config.yaml
activation: "swiglu"
norm: "rmsnorm"
rope_fraction: 1.0
bias: "none"
init_std_qkv: 0.056
init_std_down: 0.0
lr: 0.00297
weight_decay: 0.084
schedule: "wsd"
decay_shape: "exp"
steps: 6501
Each number is 128 + 32 x the weight over the matrix's rms, rounded and kept within 0 to 255. Layers, rows and columns count from 0. Numbers have three digits each.

# layer 9 attention key, 32x96, rms 0.1, rows 21-31, columns 0-95
101143120171077170139162124162084129156156157108094138130183121104135160131061142162105131161131130125142128131115130117170104105077125125118136133140096090169145079097078164146057112079152117164166164114115151136168079172134174062092142131128095114127091154119121178077140117164136119161
129136113144102144161115128117096175176143127149095134136171072072124147115095157059115121073114177148125159161177096095141123164156062164105143113124121177153065170067137136125129117204106116076115082136120116081137171169096102140106075087161152093176162105081112127135132141182141136129
123113075149158180117161141136136125109107125095125089123114145092120134102145191151141091133109148137068116095173207118192092136122088100132118114103146112132146136082116128148077108141163088102133095106151156176173092166170140136094120117083133110170170128143110162176145132193160153090
054122124113082130160104126135129131090138132092118177152101123112135147154153129109116131173106145140103151097110125090179156112135122128143118140131150145175149139113120167094099103154134120122156085184120089080123134122116121120128121220172187163166096155143142110093116107116143152116
092082141132105152144066152140106082147138120159159103130093132118070133124159138146169118121070144157105131165139138137153104181131190109136131121186132114126122074125137142170157118079160106176103095138139130146138134180087163091147126160086108145183161148114128124070138106097104114203
101078100157139111149103162118177141150139098091150147117164112116106158100119066127199106073094077139123200169087137082129105156120136172126110112145118126164137136154072097136125138130133099084074096143112142170112179165187124040136097110113148144125088134120148106122062121156105126168
129182114149181109170170094151185183132186130154144094099102111141102118158109145037116148101100111092072131140168124078121115150183122134136093104159114134149136151082146119142197073152082173104165155168117166107121134121127088129156092145123115124128084074107122155112090114111146139121
151106103164032113096123095109119182176103118047060047134154106102086109093190154136194152115100131163156172139106066135129092204082083201099089090132117172131171109093096150132116104166122094126097178109102137135162058180131139141131174099099185105169131092177131151132106137110057172151
082107125143156125109078137110151144206043150124129113096147145153076116140144105152144167089141101142143109190135140128140162105105125116071139121107099204180095159129092115077130122144146125127168130081106180135171143075013151152117101128106095109132050122174129157131163107120120125077
097141090140105167124157118095137161145138108091096095122090175122111097105099155124149110158111112120156214166138082084105127110134166141083162151164144090105123141155090178116140136131162111197163097104138116130110096116101083069140126104163103164108162133121173169157116071097100123120
147097124142142106116157120129091191154175113134170110107139123088058060149118130099112140164127117182154133128114138191103098138143135048100135134144077126158139128146120132177111111136114151143130190166115140158173109156125163104153082068138107151134162155077124143149115090106184080106
# layer 9 attention query, 96x96, rms 0.12, rows 22-31,54-63,86-95, columns 0-95
104173145111159191122147134161090134156092080190070128109127104183149147185183079139082105112166112103024095166177134109153108143053094098218101134083078158111103116121180035136142171152099119064085140157187178202121105163190117139155127054085132133152119097125102097128074163086152174156
136098142101127110162166144123085072116137158105162188143101103162093140144105085158081125077134094162065133122157155136151138148113125113110045119123100056139133082087156080167082179137079164099137112160153127130107090097171166118072155099122195096139123126089147144171165120089175151077
124172155045132120171186060113126154109104189196081200148087119194147152106147173126090138162119118091125133084115113194059195183054105155107120156154094122132151114082094108092142170150115126101115196154149091131166151077182093154139126118117126121158197103091145112199141100159147074039
108118113090118166110123107106099089179121154107099161178155187107143121174107174129149092168141160103119131102112088185129110104193149153090162205160159109140114135070071173169150136100191083148108106124057167075083164092127184134102153157130122159117112120110167181068124151122149127082
187171132074110147074137156137048201098160071191192172045178125157158029220111097134074084058124051181083093236152215071117182196169062085177110066104107216112049164053164004061150128131082168000056066111186088162092121054098000178157096088040094107046065156136080112072067169159108229158
122127173125150105125095138171138104069151120171125149170114091158097141136195169209111113136121110106073126095140117162166122112100124091187122128149106105158134204194133123136141164119175136120106163138129120138127099130135116103111158070156189068141140120191110110162162122137105140090
163114132134066186094142183115140128164089083099095157132096145123134119114096091095111108126184127171141076160129139110082138098129155142021197153106167118162133116118128192150136074109197143156174096143112177151178117135110167102078134124112122164175089115151156161155125119207149178115
062140067193093133079139056067223073226048171046114125195056206000069171035143112154201146241091170095148117118078040145094128130069227119018232127044171042143187060195045187126097078114136071221225186115110167064110085179070185092096232142169060127154132126200195156182131063137146129103
101119098178100143083137118112143098192081102147124181168080138160097154025113155079152124134123093094177057162140161210062149119159099107052149158089166146173125075088108168138150114105150109128111123063130128051095160100146134118121188161139146122135107074152131141128164136156078129133
097170153155142132122122130168101085184108117201095136131129130144120157089163171138173134136109128066148059124111163134141127176172115142133124134098134121156096072088132145084154164108124106130124098134110136042123174114130126121090173136127118147171119113180125122115155153140112115165
081150084128107118115110087144201148105106127130086152127188141152152062120161124118165111147132156096091129124139154082087099151138129029147110107119166172117131180096126082094099157172082095080102135171155133130139141092134118117183106111108132106103103142158113118093070139118159134139
110091133114117105149075103098102124160209136075118108189165133120115094122121122120120121140098100175108114163097134098121108170117146109103126090095124149133138135101168133169116101135115163105119147124149119143107069101127155146134127136106147099153127112119154161134157150128167146196
062124114102154156140134109125140134139089171179123131074140097153144126105115095104116096113116100052145147137100120106115090147107193101119126196106159138047130090118088115093081171095160124105079126210144109154084188100139119126186121153169130126099159080093088120135125120144143109114
131092183114126109097128178119124099193119114118177147120111164118116182110121157080107115158173116106148137112104108154138163090098183138094131163122140157139166101095029201134125090071183160131151156141114175101131136100205171114078121205174135099142148104151119126177164131147111114090
250010158073090125088171075113094141084168065070166100137108159147190068194206074106109085025097169255040106148242141102012230118099107032111036000027068216112130170095154042255130079145108145094144051132197142133071094046217148102052137145093218130114096079149134165149123160163184154082
127139097131176143121103115126135079138108122141136177077125156050109148115156142133167100171157164150097145119185093140139147113083121075148195119129145138185083112156122113088094108144079154164166096076111041083095047130122150066079126104107136104143129160124153104105143120129123099137
102131160115100125147111148114067101096110153152060166106078123115137176129150127123107152183154139113103159111131170163061180084093184114110182143164139110109184101090119243140144105096138071144155198111193134103189078099089218016059143142148148127109143141095141129189125093153150129120
155123087113098152199138095099162063117050135120127250056113084101070213113108064086178202165186061093120185106140119155110165152178187183124199234146129065109099043206232180088207155079203107154121094096087115072153099023108150130189162091062124158125137145040145139084075069075116077146
122108121134109116109079149138123074138149127138127167171100151119088150087128100104146120156134134113102105123162129186084150133069147097119138114115104112178167114106109141148112082093113125132132149115148125077129122090137192069104184141113171121145118117125137170126152111096122118132
146095137072141127166153130108114093121163145145144111147130146125132127166128146094123151187107147170127116058107111130171140123142128154110131112129159095141129108134123157195116112102142126183179139171097157114190123165153097171122150132142095121149132131165170100121159142130110097120
170133157110141109136161168176144140143129106145086092140149122155143095123131097147078112169132122068200098083088148089125135184149152111143152152174168114105137094125091181066092153195131111115125113231153155118158116114129150120145138092136162144194151117156109099079154141172146102120
131116153104166119118135178149053127157146172142110160102116101158146128128111099152121104180086122149176084117129138108116097153175111137128161136084142166134121118097154104137081127107167149121124144106135154163138098148131127093122137123141208109204144109109090118160127144163105133160
189145124100107094135125108124101165112128161084155176156110143121189180155190132138105159108108147086138204145148161159110086155106149146127103143081143170059156179111116131179153098060129141081138125114159090113120119095172107123053147194006143115138179114085137111143120169125120200136
121119127180127106116153149093172135189104165125131130136131126116098173097131154151224163133104124084138154096125118165129132138121157174135152173158195130113160134147089173119139131134078119155128117089082130133155146127114150132082196146147058182105091142180114147157162148110094114105
095172182247170102118139147121208171209113118203031081089039081097103190056054143145220252177101103046186176054050111163102157131129139144088197130171187041176159142203110246047060196118102122230175122182055161124172133189057221130102124076217092183149165119183122173128124041108100028107
132101138065117111152133115163058149109154112091140079101155137131122121221196120142078053070192150171152102149149160151093161180118109136187103096124147163086106146101123103135166098161125066040111133138137050106077127153185118119110131132090158108161110108124115118115157123179119208175
109120147142155142122093093153193142141149103146126119101082150077129117073106104147154161139075136118121081147095114121105195157150162121157162117126150139132122110123128144165035136141078096155137132149088118098180142073100161092098128090187122120132140112144120178079136134135138066097
149077166084137144136102087199127106076178122159168144140147133139144073171191131111073068097136113197041064167184133114018166125132134114174101021171114218120127130062155057180138121142119146058044167159109107096113160088159076183153127082164184140109122100145126152049097201140174162123
105136132185103148095134131152102128181055126097095113127109134124073127075160178155197194162108091094086104091134087112135140152113154098113193203099124121123134099146134171098073137153116116160167113141138135047145148134110147143135125127155128142133120133158170125151144106103111096124
087120110136138155108105137150127115141174126169130140144188163145139130103116130121125105135130092120152109080148141104163123113135137184145129137090170117125116087132175118087059138125187129179116110186109105155117186162145112145139182129171160125113130124153127097118127120119082153159
# layer 9 attention value, 32x96, rms 0.0919, rows 0-6, columns 0-95
118149175108066079110126116120157153161168153152119123172130126091086134144137122212183080093099114091147176062128128182148151173115094117176041092083168111095136080109114137119160144117148087153151182110124099110116117085118166148121160116159187110158116194137111119197144130129078078092
090155187143135109175100131155092126091134106142080183109137103126142129126127119103124158132142147132138087110130132152134129092098147175132157181222108142080128143097116106073075118077191160140076163138149155084187122126111180078104126106170115082171108158120137102125166109079155075129
110112103141083128100100159113157145122121105108127095094132089062104129113178074081086121105105153149118158134094113193134143174098085157186134151127101110125135088104103155095143169079120123144147122054157122075158127144134182090165117112165111156075129103116109101179120090073113176165
157174115142159170130170118134185093088135065146090123099135088135119155096102160080149179103125145157133167105175159130096135123104104173106107126085175070154149159125143130101149136093139171140128142169204119137117166142135075110100090165147098125081098067106137118075154148164105091092
108092095114170178145162190127146180097106095095141184095166155156130135185092138120108103125135106144091135127137143082124133144115105093135146122136124152140144103127149118173136126170097157143123138093157139127158107118124080130109149175067134105108133134138096111138112094137133126131
171138176118161069176149173138104102129124089131095157088125072161163159127103103081133062147208152147174100113152125162096156130111097190080163115116124115170137064135200144176124150130122150112123154086143145081166118070129162138073118088157144118136068139113124076109140178178119083152
145164191120140154099162090102138171183119122145175082213141121156107140087169139098098147119129103066155059054089129192135147139109149163117086169156147093107085086110115164097139128138147112142137138111137133132101175054067160138166181106089176095158184096153147129150088147106125170067
# layer 9 attention output (transposed), 96x96, rms 0.0943, rows 0-6,32-38,64-69, columns 0-95
117192089141106110127104104225078021106086154232144245161107088186118174060191133108142134114132121070122069149160136172099082105086078101127052138094129084153162111117109201109140142097135149155123166153134127065133128134166056142092157073135104096116124148167166144155162084137036122110
158130141087104122112138174159167129152138066101157160138152143135142148113105162112160152172171137162097213122177102116120212090077093134152113151129127094146100094193144137209105118100113139104184112133149151091121145150149158103095136100104233131141090126177115151096123135094172099087
145155111096075120184098123166095118067140108139095140129119110169132133141092093060088150122144099136126112165088143074166140165103120124142124123094152143162089115133116122140121093111101098182140129109126065137146063111103084069140165113061159114078179136136120086169167134139114068138
130089158197132095125136106062122081133133154077141051126054128066084086119150067171140152176054088158157092087133089157127133172154169117111200105171135099155174126091165115104111156141143131181127176115101149138146123166183179161105110143148116155115134191109146098161075146191141147119
118078180200143083113135140106108114160152165132128097121093161114075107135112117159126107141105082068142076112149151140145175101115140145101140097162111109133136126068119101102101144138135138171144126108159096146147132125129122122150158103153060123107111121117114095143162109182126148168
144111146164073078098117118148080057122089111151153154178075170105102146055106137161171132120126064073123031149155139180087148122150120081077128152133114083133108130106130174113173142076150124097188109115161135063103177117153129092083138135127110140144115091117145100153186132128072113111
117149124093165120137132151140081125146152112138143162115147140142143193073137135133122124100155177118112060141124208168107155144115097102065073154010150144163144063113132157163146135119111096148163137119140106060131158136128110149079147125107122140126163117210178109134151169144079137121
134139104129100138076154136121131089125136161156165184136161122124166154105166142162161068124159127116145162109160140132116146133100065107154109124074131117126123117172125113133173124083115115178166119106087129113125112138149166128094130167125172110106136156167151167135182124116008084113
093144132130118162177102154161109122096095130096122165133132118136148140059182167114140138177132107107097131125136108118110151126080082128151121156161079163117136158124097119093112110126081154000095124094199120083123073108121159080130147154100144126115139165157165157117094139097110122106
155099093119132135101128178173160127138108156120103161115166076098137113089145124124184097134183117081084150144172122127120119147100144103132161158097118111157129168165174114139161132058129125185122176053140151113081047054104152110110078148134161103100133125109133131141138107116102055070
110122125156116173145167077142122132154079123097106041136107080165113089098126131131129120100068118143141121147153135164119114082149137201115093095114083125082135165108152131120083105185120160143061153131148133147127094051129139156114114135122126091116088133092065164156173177154166125132
116078077116131121080104107115148167168157149095118124086090148137136142151075104103133122147099129129162178082113098106152135124092119131133153134186140162144126106156133099148161140178131125096113135071136077136170133148098108137120166112109120098140114112115049128132135090129161097132
051112094168069144102105122141111095154111144113118108183137112131125147065101170134116085127109086073129064183089130144118174142093132159094172101141105180120132127106100173142125155125140099012121112068190124077149108087098163055076105152130122091126127128131138149121169205131094114151
122160133117147129120171175121119115129143089108179203090160146133105160085114146148127135143162185158154085116222178161082168091145099123151120118083125154170121073160128131109174096116084122167158092125111115134140125132141139190122167119136126118094181095177163105120134129131054124117
123136114137168091108095140162097093158105162169122198166154154108100172079172106169118133152107161126111119128136166126100085093170133104182102142097130118134150118115159140120134147087148118131161097133068112060132188135121140124102164168141126152161164121157168157138171115143114113068
149127137097165135130135127203122106076109114083115148110133153178165128149127122166134095153160107150043087109149119116147125120123105117072126157159061113111125163128178120133099062147124165028121123147209123120104054112159108132146137101076093144106102182152153173120126093144136145099
120112107089143105089101122125116125117152137092107151108128095168098169114126153131137118102111135153056196097068141141118138112134137104129170155077133112082128147171143129132132197099147130255162087079130149125091084139157186140103133138133100145079179079147126133141129153132112085119
133136139182109140161134119157112136126119085119127149109148162146136096060172114127122106120083073078080126143120130139124134127166164134149101100109140144163147166130069082126149086172111115041131136149141067107100089072135117158118128094116151117152093178102103136089158158116138159120
140127152132103123121132144115118156184124105111103128085126176154138101141181141104110134147106094108164163134142133051132140164120113125119116148108162172160108104074097081147153125130075121013091139081140070114142129109114106079098146149093172098138080152104112134139090127167126120136
147112141116145099121084093144106112167141131146101139152083154143125121085096098128111140153092096084082052190138109168093151099131141122083138138098155156136168120085106131121099084124124119000115140127156111078121111087101129098102106148108107148140090100136149136103166136142141141151